config = dict(
    n_layer=9,
    d_model=576,
    n_head=6,
    n_kv_head=6,
    head_dim=96,
    d_mlp=2304,
    vocab_size=11684,
    activation='squared_relu',
    norm='rmsnorm',
    norm_place='pre',
    norm_eps=1e-07,
    positions='rope',
    rope_base=26200.0,
    rope_fraction=1.0,
    qk_norm=True,
    attn_scale=0.157,
    bias='none',
    tie_embeddings=False,
    parallel_block=False,
    extras=['local attention windows', 'capped logits'],
    init='normal',
    init_std_qkv=0.0188,
    init_std_o=0.0,
    init_std_up=0.0188,
    init_std_down=0.0,
    optimizer='adamw',
    lr=0.000963,
    beta1=0.9,
    beta2=0.98,
    weight_decay=0.17,
    lr_head=0.00191,
    warmup_steps=538,
    schedule='wsd',
    decay_fraction=0.463,
    decay_shape='linear',
    final_lr_fraction=0.0,
    batch_tokens=65536,
    seq_len=2048,
    doc_mask=True,
    train_tokens=575500000,
    steps=8782,
    dataset='wikipedia_en',
)
Each number is 128 + 24 x the weight over its row's rms, rounded and kept within 0 to 255. Layers, rows and columns count from 0. Numbers have three digits each. The size before them is the row's rms in percent of the matrix's.

# layer 4 MLP up, 2304x576, rms 0.0504, rows 1763-1811, columns 432-575
102:150142125117148096156168158121111125076131081109146147171133122113128102107113145110129155120163113131124062097136144096160152113121108068124118119151106081116154160105158131130108141145123129086163132152142088171164152134159098120144119140126156113152129135088100104099146133139119131136149101113140120153097132132175100119110131142088125165138109118134083125108082107122127126097117119090115113111119093105143130117173155080170122
092:110163163162100129149111185129144111142168128162139125109128109143150140078183142148122136122118138113117123136114113115140140153153129113164155112161101117130180140126170173113076159143151143107134166113095096169150125150113143168121157141147107113150120134154144145148121093115108090136128113132129075120114136150163135126114150151142094118164121142089112165161116085115150092109125110140155112136127137131124107107109134137150128
111:134135166145163086123096098126142099091119109118126178127130145091119109100124120131085114126114080143095138134108158102091109121140139133088118134089095114119137154151136132148143104138155163091186114106140098124150152135121141140097143127115119144115109157119053132144150117159116152132151139105109170072136089122151145109130122129053112094143111128121100177155129160129102153121141165154108109155130118140088142107129162070105084
104:114160114083113122156148140149120125109090144117126133173135129156137139047110178094139112122181142119102165157073144093103107109057074138122180105126094142135094113151161112141148156138080131153099120165132106142114152119096115112157141127145094129109147112110069121136102171083140174143125100166126130139142120108108132123147130130101094114112197136121111084119088154139100120140139144151124117121123132117145157118133131128126166
091:160119104122139122123169100122126104086124113170138127106115118127138142116108125110116118130128097127117116110129135131088122113128145105128132134115099137139128070166132133135152134118140164139111154148142137136174140111127111118099110129111100116089137103050139131119124095117156114093178123129136123105108112103093154139082125136068112135105098141121086091122116162118126128161087162083154087117113148204149110044112121133118134
103:148133142113137115060125114100116126149155177129124165145108106161138119071101134144113083126101113172159151133119094129136136132095134142152151111110136101078165197117141173141153154161101132078156167115144106154101119085142146146098128105083125096154132116125098100128150102148138127153141146183126126068152120153122111164124142150136114133146129117123135127090143153093138122118124142105132139145072139115123140107140153107138120
106:133131146151147104142107118171107118121156135125159130082122104144169143105104165149122145124126119120159096127127146116162102127073116077110177175099125098116145115106172097100125130179120087149139110133159138155114112153131165148075127120139114129135136134145148134084134099144096123113089117090120125122183140111085160140101132171169115160135103099117134126130149139117088113166105140104152091134081115144096111137102110155146097
108:136159127107139125111158131110106117126107145127133127159127121087116128110084094136105123146155133137101149155120129157131139155121092144122170122142181134136118119152132127139106116147174157169114148123164089130171093166108130116117148106144086162139167095138045152134124094186092095124106106184131117097083123098121159147118140147124116107100138104104087121103129123123083166127124145147104127100095127138132099120129161106093126
098:102144126141136142093159125166167151096107106114116183162143142106122136143130119088121122122135148077090099166107194117116105158149120101140120140118110128129100144153118140141140114099119115126136145073137097171162099146129109135153086098128148143117160133076135138125147131061115116107151103131082161141129155137128105107087154141115126143175128163108112114136121141115138136117114134132093156117105087114138145118123156107146125
111:102106189127109169144120118156134102149100177137129127146133203139114114133102112146062115127127136113148141104144099114143150153093107120127106092148111129155106136105154144140134102125124129127092145110086152150087104148118147120150156112099152144125139142140106175170153146156142169158133146139113104075106110096106136102132113098131076121166122112106145102138124118110135110134117124135139123102127117123135153108167095136109160
097:112086095137113142141138114124095156173143112120117148112130103129155117096124165111139110149167111102174142118123104157154162139138153109103153197147110117118121132089149141119097095141178126151140120150166113125115134113148155153112133148162127154078168141096089123135148155176101100119130129107105138108112138134126102119125126074133144118164146139166072126125146080109145157090165154102127147093115152094120147120110149144101127
103:097099147126149136095117107160097129072147131125147110108168140096131107139133176106119138167182164101130148116160064135122107101151152136114166158125099100158113167121161113119108102139150160128120126157082131112144119131139130112117131109153129122130122137132145166119101146167082183141124167161120151155153156080099154114144113099121096125109124117133128133135099134126139116108130095100130086129080106123112114129122099121120114
104:154099111116166158155127096145129157096127127083088117107153155115163112124139105124145136141153107154111155135144108150122125113142135170164155111171144129158189169120105099130112109131112140134113163135091127103119132115115106114131155081134094163087076109144107132174149100115104144153078124179132132074137122079159115137146106148123109144093141173131139118089113098125161125166134147165132146100107130110149127072137141089125148
089:174105107137094111123126153154103156100158163148096109132099107100104104108133133086159104172106125098122146125145088113175146120102113124152127109126104174088130136161146126106144083140119123134131143142111136118162161168135138124096111093131103118135113121142145171133097063126105124123142131126154103106109168116114107117101114179128136100154120092075070137143136137124101099178088125142166135146112109145121084097147129153134169
107:123116114091127099129143126123086148077166074137131174156138156131108110173121119124129115144091118136094097181179157155100135131087134137118095125142142118124153115092145128119182119140174123129141131106153149126109135147104130119146100080136099147153121145144090129105142117140108128133128128132106138079153164116124113098128177123121151129115130079126110130172164150124146113150108137128127170121107109163144096126117117129108141
099:134187125135098135090109122076098114138124099073166187144121145153110129089166136138128129147158148138179102138101170137155093135133107163115132153153097149153150143099163130168139131128119133121145112103135102160164145169136119157136117129130117144086139131080090113100113119118125150155110092103080120133135102178171123095111137131149106145075135109086130127186137135148134133140111127086100137143126062129163111132128150145081128
113:099129118140133118112155140175123164142140104105082118142092122113111117144073151148134095132110129136128115158070125168118133154152113120119164135154130133142157137171162155158160187136096134174142103159169164102137137111092141123097113143157080109130137127131117131131138136082117117117138143143100152125113145132136114115113155116115144107148170123158137105121120178111153128149165105100147172109099102115182129083084154106137101
105:123115128137146137153139143160129137166114089092132153127126145108137138148150121171144135172127146126132148163143078158142092109108137153124128175154146121138140133111148195124152123132130156109096157125153139165126107156074133135149055102154158105140109105128114119138092158145142117113199096170110145134142098117131187112147133120140083126136146151107124141130073110098118150167101088079140135114096157147125125139095142115097123
106:135135112149143116132114101159076143115173193143167110182177147112124109123115169143083122138123105158159114095119131112142154097136078147144093150126110134125116117091157156138134115159133133119121127151110113136135124159105112145143149118143112133121139130157152138175173118110165126139123146162133172140177159128106120132130129140133123122108140120149120114071116122123118119112121139122175132143147134139152112104099117153105182
097:100091104105165163116156140131096154092118103147136115182127135101126115071113117144103139136096182132141102100126167190147071139100125128090144110147127126112134106111131166117123105137139123082132118166136168106094150128140119120119136159155136125133119095114137129125116151091112119129075150153134145117091131090126098139089147125147131122144129134130144183105134112131152080121084090127136105100135126121116140110117116119165108
100:124106182119139075136116139142143101124128126108126145152123111154115137145154087153118122130127108143158092126131153143118114111112107140145182111178087118130100112122121076155158167136150102088113073144134136114127109162135157169150096131134142112120143108114152155112121099154101154138113120151142113122140150160138117164163144140102119115159130123093101149142129137117107144094082144163112107114112139133157107119086114120099147
115:109115108169140167127141148160144192114136167099116151145127130143159123107086133108152144120159107101126113144135117130119136155116112143103130113126172153124091128165183091117125120167079134165125125124130143123135126164106143112077122104190144127154137129145118151151086134127133126145151149110107144109127152121132084129115132140128145088103137172114129098119118154125151137106115148131149108071138147111100125146120151133160122
096:156114120106128060089163165137137139109123113095158184159132113092130136075159142152110123141154099129113128142148163157163111142109091115183136113136143146107135096127122108117097162151113138131107091179208146136154155137058127121133153107196097111150131099122097156080145090125127112133159124165111112085131118133077098099157128134133115136119096114104110086147164131161130161122092124130108141136102142179177122131129110113137126
096:143154089129092125164134145126108131101097108098106128139152173080123124137111115131122131161138123077099132114130142137115125141099129116115142088140119124118156117136129134110129117141163125149107109101198153124181141116129172134137115120129168185151119115123094126130143103135124100102157094147094181182103143124157130134128141112155152123109139121153144105178084105175134103116155095127155132104129116189168097116133124113114141
092:141147101127114151126108125108105128163123136155142150140191120169167111133150113122140126113141136126127138128068128153100149098145135102131111122128155153137128130154121132117129154121115128151124117113101139177130159157092102111105131110125156123146145154107176137144165125151113095095096127092084122136149139173141105157127170168139166119085087142092133064150158198178087113108117094133160128129129084134131125075111116116093112
097:131071148092122173133119126114131122142079096141137151162070101123105124144168112136131109129145119168118125147101095127151104123132084106103134143114086097143104125110126139093137142148114097162129154146102104124144115187116124102135136129142110128074148102033102123146114135178107118101155129132090137117155132133111133145094166081126107103123143155139124112140102171108152138094170110147145132104121179148100112109110097110149139
107:092115185132132113155130121110132142107102156097122163130112139116151086108105121134080111143111117135145099090095099127133113143128109142064100180132177128118175133147144106130088166145178123104127174137107118114125082133107144156156141114123089130136097089120095128131170135156139134150141120136124145124134142112154117098100167135167119106132118118150170137112108170128127133104103133125128129144070152157099098078155112098152121
087:142155169157107131114113141159117084175128148145122149156148170136109112155142155101107105122131079137162144116149140084150126178151118159174090128134100125177119109100161119133165102129161124143097111161104174094124166142133151146148146129146148114170143111122154147104116153119164144129138107151117103144139142139146125092114113151103148150131124096129104146163101137120105154118124145147108166089145127149160126122128140134086112
105:106082109098122118184115160154101135162156142078140119159111132121151112150169088087135078137098117136168145089145089127137129152104103135132126179147126061132125138137150081123143123142108124093117148161176096136152086133109128132105084125162115150092114085159127158182114144099128162152117141145116142135133146144113105123112149120079110094122145168129134124112083134098164109127125152152137146126132153146147134112161099122129106
089:137176127145136102111157130130134127139150118104120149124135132158112138104153134124115132122128154095158119091133133135127099107124135112192158165176160143138123131144134119156149152131128143109131113161142159142112113145113121127167094137151108143114135085110136133123139104124135120152107149125099132130166099121106122130074139131122115158152126150132122136169126115145154181146114101114130107167106109127183118097157168149113116
092:105132113150144164125120119124124181128093167138131159117142141130149124112143146083081090155129133100109128114091152146148118186083122130116111145123090158153067133123123139118145146136128161105160145109190113175152133118139101120147106119167124148075116123133114111108112109102118153071150157132128126162070161142126123137100120151139094132086170145156105152197101137109109110161094139102163118174149148152155130127107160107142129
085:107141100093069132113118146124147119123152112121123125130104086105145104114135141142123149138075099126116153129158105156173132128095137081108135144126119121117129085138145140121130118138151103154141139129128152121150098125084131157106142119129109119111127060094141159140154156155125150126165171131108149126115094105099143097148158095165099120131099117088089132156134119130128119124140109143156076099104114175081127090127128152100125
112:138153144107110123085173125118153125180131108103144128157159145141122123140134142141109087148119122144159197088141075127145104132134111140135106178121131118119128167159130151151127089135133134146160125097100110140120120130105137141095143079165105152127154126087093172110122123142118122103161105071158122131095117197130127114105161096168148117148122091125125122161113131120109133139066117142132102140084141135136084142137144128139109
105:160120114168129108141107129186094127142107108103089147079128142109132106136156146158131081150137132122135096102116118108151126147135115120099153126133131121102141136136124157109161114157142141138138093146115093142178125119099121143145154112154118146150120123103141116132087129137092159140142101168137145111112116135126124128152112161141108142080087146142120118123088138110128159108137177075099136141146201108152113098164134092107126
086:141122113143119117156121125143077119113071149132104135136133117160136074120112086143118076159135180161110096151102140123104133150145121100087158101149104125117141149105136122136095152139128103045124115105105146159099148090090140120149105114080160139121103149154097137121112150116069133139123084143116125146145111117163189061128157159139157117078179118130138110118129188116102124116115133119125157149116110122111127104121104148126130
097:106140088142095131137140143161097102137105117092090114145075130114130118110096131136098152151150110128134127151100099122170154104093107124131104128132132125130136126096127146134107154147098108140111149113121097168143140158128163127099128133096170098144123106174125126164129129159127147110110124123152101135111139104120105134125142096121111134130151110061104109152061147119137119154119142171096085139127156114136136115128179092087122
108:118135124121162164102130193127069138124127101150095126131112108131172119116112108101138129136138175097113173133155095079094151120125117152165144135165127101150122106132146155160138195111120181150136122137106157141093105143102137129113186125129099138127164144166128121120093120146124144173159107107155088159112126098141123133106146116102137100119150117084112132108135131118139120086127152136133156110103141142092141134139154125129079
094:136110074125097106125150177160113168144125148114125114131120122142128112125103147150130074133136117081098154125154090120102106140139116169071144111135144126163138132140144155133121087173113156170143105129156116099132111122066099158121120090151104165148104108129112136164130114111084095136137119147110120122133145137103103145124112138149092117122172134115090132153135126108122113108161119136111120150127130159131089121115118141159114
094:160151111106125113105135134155109160119129087109134119139156144162122102111127145116102112151106177127139157172149155138166090127131131113144173106110092113149165109123132106144104147141154132130167116078161133122125102117114097125159155124099138127117141096083105125175091124167112139081108135152139187103130131154150109111113113126128140133132081101150124123127121148166099143180153109125168133138103104107104163144138165127105138
094:118136118108139155085154148162121101169134142104147123169120143158143088138095143145152114132103095138139108117142070119145121130134126080099098135137100133124093120100144187138121142134143106101142177122143127114092077161112112162156118120155146145094175077122162113108118096147115175100138156176122095143113147091119108147116112137139099094088129104102107133149146096141134103139110151125129147158104105125096163116090121097158142
101:123100121106094105134096123120122136142116165131178136124161116154165108107190110144143137153133167162142103112162150126145124159142122173132131109117113130115136074071132151145114122135190135151116150124134127175117142093101096130100143119151097134139123088126142137128121156110161144100128133135139144102084145171092117169166147095133163144127142161117126153136113209075079088181110114104094139139057163112139150104120134116133100
093:125094076141129131119189179163117188108115147160127115125129116123125094117124167073137100156117112128155169127131146099118143139121136094117123154145136169135176114140134138132129100172104172106118123125170100160131135129095116146154139148124183135108143084141151119116129114128128141124166083158148159146106113122157173139125114091084134116091106130125126103133139126122070101127114152120161075147114121111137138148122132130150110
091:119093141145131173152157144148133189112130143122129160138155123162095132143143124082119107143090114129164153134079143109126106122120077118115106094082109061075123114126139113137110131143155121130129113158165109095139138100126141148175149162121112137149074100083159146171136171104112126090142140136148125162099126116118125118114109148097138117125152146140150132145134135128160106116077126149083115086091150091123140105124145098124091
093:154147120133170167077155137133144131120120139166139177127131158148157119106147129112116132123140159141100119128106149105146138127159130117121080055137137158130126154118152150107144138162153120119133141135125161135117138113117122149134133138157109137156109144086147127110126099143133124103137132126176131125140103125140110161106153179125143146138128139114114125167156105146083117152069183146104159121124108119103116084104095130130150
108:163192171169105087154132097139130143096106144138191092125156141160149129139169151129116156134184143097140176111120116126132126148131124145109143155169125109153084098136142127145137132150156119132130145133111121125147156109115156138125144085139102152146163105116134186099099103137119132115136115093107161130160091089144120129102136107130119130150107134121065128114078171121132144148126155157173114141104147112122108146151140133088125
113:123123104128151114095124138141078129119127090110117123174159127118096110119108155152143130152149144102136127158120136126139091112080125119106139104163159136141092121072182158172084158148113110130125140136138114143130155101124164080115112074121109124152163168147095138184155147110136112131078077167157107122143110132139157145139141168184110144117140115146117117111144130107131136118096086107142126088096136131093117153108117113109146
104:120119112088129090152075130110123121117133186163173102142139175141130099118155156096132108144077096080146127114131108149146158123138135135131143146084171117133110112130147125124127134126137132111120139140180120130124090139125139093147094104148126148107154140114090119144144094170124127116112080130162153129119179139116123143115100126083110139104109133102144105144121106106163123150115171107084118092106101132091131116145173165146114
110:117168104146145077133101143125109171091144135119116115117137167078150122101124140103114131178120134100146160136161125104146130119071069139151157121118083130118131155127151120135099139146123153156098167114113131138143125100125163100092159111130089138049148108132152148105169098141087122127116107163086109136116153132124107137073107131135107103154130109131120101130113109127154123104141117163156151159128139163100127111152149088091154
090:144112102141159100114118176147142124100102104143125149154099110146139139096092135164157096137150133156149093116147125122141132126112099130104131103166140136145093115141161138122126111132109139098146164148092117126122048142095115133110111128142190113130141148127076116133106121080097086126098138148103151092099126095156097125179135104104091094126137076141109083104093155132132134115082124115139141135087159074153132110166130087110139
# layer 4 MLP down (transposed), 2304x576, rms 0.0473, rows 1763-1810, columns 432-575
103:104107110153156104170113109125109164129152140141160142168102103189151140065118099144094081107107126145127152121145115114158126101164146132118151130128140194094141095095088128118118131134075181164133087135145166134156112088128137130178098118141116131113117122098058106129071142157094162156128132125173083135123143147175124089138144141110138095140102142181156134131135126103143100161098139092098116108136104118151105119166152125143141
095:146141148124155127102130153153070127131169123131098119140120139153129115139139139151127108129092108124145087149125075195126133119142089120137130139134150124100114171109126162118113080127088114072088176137118137117144121104138150130148112168158128130152118113127136127143122107128125114135127113129143103168126144153150152155125132142137127067121167167104119142172137110081129159095105171143111153079170173087120061140095127126119152
107:088119097134106141146100097094185109136112128129123130148117153147178141120127122146123112099132104163082094168092138122091124132121180147130149143177151123158142153138156099134103073114136139113110111123150154155073093185129143162149094197091135118149063090103121142174128116118134150142120133122084103128130188114153147145131139176111144142169113152106110104136144148152127089121168121163118168172119111132104121158161102128136102
105:120169149135105142122127100125137128105152153111108117141113149152156105120125098149116136111110129126135101135156119122123100087116144147133132165138132111070133137129107142105143089122122151126081140124099099100148124155101128136157102134118122162110108108161125143174128160127119108141153128151120076133120121157124118123123078128165146094127161186135158142119120134116128138135208160150105138125097123104162100151167127119131134
093:108157112135115175126114133112141144183139118127143116099100132104144102159130110112126135156118111085110128145170124097136139134111127168178122117128096152129168126191136164121122146087170125101144083089116128147104131131144145126124125144121110119146141132151107120117122104113130107104157111158118140116126107119162184125119107132122114156110171097109136106125156117137121121168160102159129122101102138116114132144112151103137136
102:170134111141107149108147139138120135163090117146147147107148145127113121138086132111113085113103098111167143152137154172125118129108135157114175134103145080107128086122124103130156149091105099143138089119122095120105053139097097152113129098099102144109102124110120094097147149135136141117119112155121079074169094140120122164131079131151171158188132109115110105099105137135088113144126172108138100148116128145127108146139131142146149
106:091126119092084085128163092130129162118123140136140125121133138094145137114139124110118172118150106071094130169136127140110099117079133125082119158061165098118116097122098097147077158127135137085129109145140119134120161120132144078080123113185106092134152122120141105089148089129109111141151111124141099122125130105109119141124111128122091136106132156109088129133104148119145111141150106102135167159146148124111122122150107141096133
106:117175168075087087110158123091127107116117120117068171137126116067154135102115143163126094130177114157109092128126164132141127117101142112106125099154125148145121152135082131121088126174119150130162112085125181151105126152091174131075139110165132130119157155163167085107091117116098130155147104094144129103118128146109111128115117123165081139167161163175120194071155142154130122131124123152150173129075109124143137128157167135132103
100:122167143141111178113150112159122162093127107148145124122103105100147113141151119110103158113116153121115123121117160083094155087184108103175135158111123116109136118148087136119123135146133132162142165139093141122165145170149126084131107138104141144123148130104144136135084084136125133131129098177127123064088120094147060131159158106116160146149120166113121125134108157156132121179093147118116158148186082115133147134121161170149158
103:126106109147111143080122113126149150120118143084130124127111145163140130130118087143145131112131156116157130119148170142194127139173146134121143175120155096143149132125107108101120115119111132096137130160078116133154101164119098175099141148147146103156101120150116156151147141128136152122127112124097196160151120114107134130165137114108106123122177138143122147094169137144085123126149131142153117111106101124136159138140149141119124
101:154126085144113089130084149144152103154147119146098102108099138164150155140179160170122163141128161129151147150162085140115121091109128168102137119077113101113159162163120120133142125109142105117107128111098106129081111134100131130148097151131140130090138180199143129102133107137118155169154102109092101073122142108111142131099158106158167113116145164127107117150136106119098118111139174174110153162127159165106123149134118135152111
104:103151130174129082109153092154094159135150124141144069117130132124063110138105155143114113144065141114107166118124122148114095099067156128149081100158139113130091142150150116113134061098109158131141130139153098107141144116143143124141125144157115077132127126076128101129092129081133139149117083120102123101158133113116132133100095095146113095141127140157156145123124115140150160114138121113103119088142110164103126127132168113117125
102:151136169109115087184123117171127171111117116152132176129170120132136131128112131144163129137144145177128120134129070111147155115105127154135157150122091140131156141153163140119090141122134133121170116163129144154129109138134124133165113180071144089134123127118105166124144069128144137123077125156125114107131164084100125130133108115111110134185155135121117162151121112148175141164106165141145079126194096118171097154126119126139116
088:117146110140092169148099157146113155138161128091113087108136131169170109119162092130141129103139120105114104088108138125114133145181126161186141117130140127131145145127120115107117143108111113128126145135155135090140149135103097195175128157131089132170125141077114109064079164140104133142118108146151166143113123120137114149168040111117114117156158112111139173132115116134116149111143061121149177137158128113127091141131111157176136
106:113133111123149135154108139115120133134165108142149130130093156130147137132072182146130120146135118110134117111139125123136152126100107135128155135134104110137143164127120187173116136119130150150099093108144127125120131103106096101124122163159135176127105139146161156140122116151154117094145149141152118132113106157141118132132133083166130084194144121099117150091053155107147152122146152199151120090161161140118128151130121153140171
098:143137175145103136106126145157079198112131135140146129151181119142177124112141088134090129115138157196075148105110160164142117100165149108136140114192127159107165118094115136103128083102134133160125097117150103134140123132128112159101139088094136153095150115133123103156095122118125152130157091173107148106132148177127105141144120111131144109115118149112135138158120134146131105130137130154098129107111102136146104135124156155112176
110:107102137117145139135133127120137154099088111134165134155195093169127139112124182149100138148155160146172141147082140086163096130117136100055135118101089097125176119135154137195130118134113150126111151148119125130165120098153162146164093147107117102140104150122139119117112131118131133102157154105124082158118107125165117115117177126142170119143098151154088134117125099062082112093119121085146157152150137111159139154157166143122109
107:092128140098104128119074108133137140116152159107110179101127129111142143192111153103109118175107120106145156118107116157136144131095160132132116121116154154156127135146141152134132135101131124130123112154125125101132147125082132114140132153141138128110095080134123172124117135110116135101105141118118091135164127120141143094093190138109094084120097131122140115128106140116126114120098105099139118132149106131122130155105148101116117
106:138154145095144117152152076185096129139127207103139136104068126146109174134131116142131152129135124182105128154106122115094150105142108158124171138204089134112127103098142128117086130105093146140107144146156124108129162154147123114127117129196206131101120152139137148183132079123119140175156172133129128133158116142082177157121121112128123114110106160077158140074154106122145091100129155135134101118126094103139080119152131115132148
094:140137127175107088129126105131080143153119137106125179145159165122122126121111126160139132127133068160127139138129137077137132165117148105122120133144140115125121126125112142164114145108142092099168146157114151126113108103141094105097126126145091089084128092130091140115134138085159102157154150150117135148102110142139123125126130124101115141109180147125166129157132100102124110131138145107143136151136151127068098134103092130134157
099:158125097129126106110137124103131140123105082130158124158125111124120158178130091094128114166148117137147141119128096104114179098125139096139106125131144104108105106125121113150167159127129129089103148131167152101075097106149157147184103149108170133124128165110101125151145149153109146107158086140149107107116129121140166131118125151117150134133116116107083159158113126143097166099113161130157155141102123114144143143110092124138156
110:155095144125130143169094152156090130134148168118117127133125132124149115142143131149117175136171099102083143054076082079105142118126144150161097136117138096136150148108113139109157127136137175130105099134171125070106122094145119101134149144091160139104108107168135091138158114162108127127150126150116158086135157158144105153169113107114124086124154127095085109099113138110101139097166150129152166062107167089123105131134141130126173
096:136128154169146141125127116136116120131092139110115113123172165095146092138151139110111124149131125136124123132149118088141144151100092117122124107109145101084132153141110101131165139135127080132135121111105158108130126139130128157150136080096143130130118134122157105130107132122152135152093104132124124157154126171159077148083147109151103056129145123086137146098133092109124129150143121139127143183119100125089100129105138158088135
098:141162103138124137142179124106101171136128128129185109167142132084112174121136161136140109110166132117119118095104106146133147133084182162111064147094135165095118131142129124123146160134152116119149116121146133118123175170148120144141093176108104163092129105110145153107129096118149118085126113140100096144104145159125118149063172127136103138174134120125096104154122088187103142190153131130161107135129158149134167096141148154109133
093:156124177138097101108140130165116135116149164152165163140139175129169137161083158122148119123080156119147124159102122154136118156143104086146141080114124132128138147091158113118147163102115141142153157112113118173134163112196056138085089187141149138157125174146106130099146146094166175130143098136106154131101110150123085095121155107115165143094108132171129099114147160138124117089122146091106148112101127158149109149137153112085096
098:135132122151093163132118146120117115148089135058125126122142133094073120127093151150133153118123110125151155144177148108123126146150127143097164115101135121134109132142091126132134154124124149165121117110103128113097100090158128131144165136118141136120132155127138146093120139115128147144154140088108130118136102134096122119173078133158122200163132122120139129139113084151135107127166177167133115099144138121162152134138138133142182
107:137076117076131103109116106114170130109123155129133149113117135129094093151113157142110111131126110124105144139157116133129134128125089107094112097161120124117121185114145090151135100116105146098173149116129132149137099139095127122172102169094105127099130072133145148123122120095125139171114130158129159121125126127142090124123134132167127111086120104148100133136113125107125141154132124134153196173088138118131134095090133153179112
083:105132116101141143144141115110157133092136113113133104087138062130132123140149098144121121206123191119110106149115121144131126086121126101099173129157125119109131123134130148161094135151132178157128103097155079180154098118114120104137114075079138147129104190141098141122141108150055104116086128129094201139122148144109155128107116117130092101116164153154120125101170137144137122121156144129148112162083123099105130159158124112154109
104:161101118113127134063118144111131152157129106119110115172120100089149134123142154136140161147094130126132170128151134134137124137102151130100114132072137155123108091102118114122150091117139150133179111133134086098131099166159156134088119131131121190121095102153147148147102106127109136191121120095124140099102171127159097130098157135140111112150142090069129162127132143129104116165132159148153151087091139133113160092144113091119142
084:146110120138096129128099135105109135132130085119139111119146144138134135133143098125178123137168099120141089132111106141141136130098162188115119151136139156143131104132157122086139113142131145143109109077141108127146158131116124144152138099147127122123109109148137143115154098148115195115117128158106131113129167091127162121117112151145168128105128135113156131113111119136127118122120120123133118116124133127129124077147077175123109
094:117142142127123151136136181118115062115085115124128113113133120134103135170152087115162104121125149150115166129144138119130129099139103117140129103157122153131152140145118103103146153121107188137108104150067119117144147110164172128099147157120155119122124136123115112132159102155113102106137107118137100131136137097173144138145112163115142138153179131173152153151137138106152145155157126143106115130135125159147124144163138080133109
084:149148156164128147167068085141117105115117141119104114126145121113104171110148165115092145117119154130178136135112092087136131152131166109135112087124099140114145083152092124154150137099122112094128134104102130104141149087177123170149162090144135147131129147109140131111130124127124177120112169157107143119119085102152135097129097162088143127155133126158124088105131122136135134102160158133124159134114117134163116132148084101121126
109:177150141111129135097167175130159138100154084113056125081183165119138112093112111152117091110138141155137124157124129140148130156125110140159113142109129081129151149094075105113152132161107115160145104140149140139078122147137113109127132136104112100118151132135167126113094123139106134141148102156139134111161108099112088154167155109143157108129122170115159150138140116104102143135140167102128089141107181146119077104127132139127153
106:176114139131118111154107150108091153150122125113150143094114136129108128130100156115148127135128110103144132126141110171137145121115099126130114146130119158117133113123134142157120120119111115152104107135127095112096134115088098133148172125166179124131145103112108116172127074103148128151131153123126120100135158171129127145092095151123156150140130170103145127095125161158093147067160142138162155148128163149131130122142144153138141
087:110100143100127138124092099122152111157124119120168149105127111107146164145161139094158132111150139119120113087143133109148170124158092131124132179141149121168125162119147144102135132140143134135140165121132108138137101128160166121083158171137083146153133111171130135125071130135161141101113153123144118099152133135152121150156137112133085183145151168155119140162168097121147116149102112131089112134145160138098166121110117162157154
097:156128141160160118126118119145118133182115136108106115096108127118114152179129161092160140140138115151141111129114132161144117124128172121169161114155116163161114124084115058114171102112105143101126111127113067120139102163138143099110137142141138115102117140119107130136168122107090072133159149129156124139175104147128111131159130126109096132118143151164141132152092138136150131129143135110156095106091150122130075104139078105113134
106:155164140125102116107151143120135104121163104157146128093134120139165113124142137077108135134085169152098136111114136148145112112133099121157155181128132113117099129107132129097141121096127120089163090094104107127114144122083116125132122123108142131139142131154090134121117137112128149122164080125173126103142142124150190129105136121109122105133132146145064098092115128111107122170123151112107164155137121150144138165176146149121123
098:122093134152125118051114131152142138125067133104163102124093075104110140128133109117120195126125122134094111165145164136095132164121145132116136143152166124066147133121129115139124127150159131108144148154164188107115132122148150118142139111147105141135139113154089148140102091109141121128123141147095107155160145130130113118126156136131116106119119093112140141184165117126164145084109125135106127097150147134137150116097136088086162
094:155109166139137154143117114145058168128118099104140149086127153168129140117116141151146122106144135140130141135166135144140124107150182117183130122130110119119187085157095140142126128106139120158098107116098112129120128084132127126112134067060161142081155123126136089139092148146146120115157114118175114132066140105083114130129108126139154113115091104121147094103123129138075107139107133154154135121132176117155136150125162114101130
094:128079134152181134144159156114113122122125121135137114100106120127150143090113144148122101066119123207126164120134122116136121133164157120137148163128123103126140130098118110151110146163131111143117129148114110089154105134130104146097083167123094107129128135109126124139160122140133143110145084176109131102093188118109180155105103154146149142133076134151118122100170146145092160105113127145118185111153110135131121108117140169161115
102:134147161089144103139131094125105095113124133095113110139139120152133127149115144120129104125113108124124095155131148148114105113134132138114136146121147159160113127137164101144142136086122108154079115154114128141081130179140150114116124131147131107143171166138121128145151139158164094108084161108114146152139142152112127115110100073138137107111142149147152121147106156130104122124124166145063103155119139102149077141132129092122113
098:143097086117137120133153141128159136111114126102146139140071096140094143172119185135145134115114128153156100104116126131150151149146133113082186186136124119122153168110102156150145143120118154170110138115120144141102075102122087151147099111147112123122126137143145100175096108182108129162134122128104155145151155145113132137144113100126151140111111153106129125179119180092105124108115163143170173168135127141073122104151139116125141
091:121116140140097104093166166125144103094152090126146096125143085106101120135120156150154115127163112096096083124124105094130129145085127161175156118167116112115144135082128096119105121147093157155116102085110108128074133110126195155100152124116136108081117130143119126155135111131129112128122143162132117185139098094115144121101147107129152126138111139164143150121136105152151110130164152085137114152158104090111121128142115139145134
096:156109173148104149085114121202165116115112164110171129122124165122140143135129104154132121148166104106137179124162093118134128112093136110107088074141173109108086100117142135128124099146137141165124107138118108130147110144112118107156100130134119133175139143111099152114135126173147140132150114110124071112087156124098118174123126137143183163126120097162153103160156135118111134132063209162126104128176123116140157124078166123167168
104:171124117111124105125125158165130091137087089114111095127188140128135156140144124170151152152127139146090145149153123125120122092138095160100130123137136178112114147149133126152147118114121112159117105120120145117089124166123140154124138122109102133109085082157126138141108092108150122120156122104114151162166113104151141121152148105118069145121119104118084135146135113134172142081146100145156156141147147138113153168162174137156122
111:132089121132132144103110163134106119074190110135120120140164109166095144141149143114183152120138130074124160183120131098144124126150102126157130103091118121141100156150119162120129139121124112105104107143169132159107129138126124129154163144135099105133184164132133204147107094158117148109174110159143154119103150158149145087151107175111121193096112117127111157136110114129160189072131092128121163156098148160108106115101084143136108
104:173136178137148074121147079150162169121095137116126140126118164128151124115135164145100136136130156120134128146180099121115115112100120134109120128106118142083115142123139087095150105090136066123138160097157121161147122120121093114140128155092143120109126152104103128140104119145128138149086132171096127127099134135120153155161145097126121150163144123102112078145075095122140159144124107102148072108088096121136094099113084117096135
108:122128126161165133156146088077160133113152135163126184162096143081130116134105138121171135129145134125102117151130124095124176108166142148197114104141097126114097136119133111150120149137094108148105106153110123099102105127199113140099121135132117107082155146088104088121150134112151174135122104137143095127120153101108106128127160134130166158111183114126154155151118167132138157131136084143119120128103123132139088171143099130122144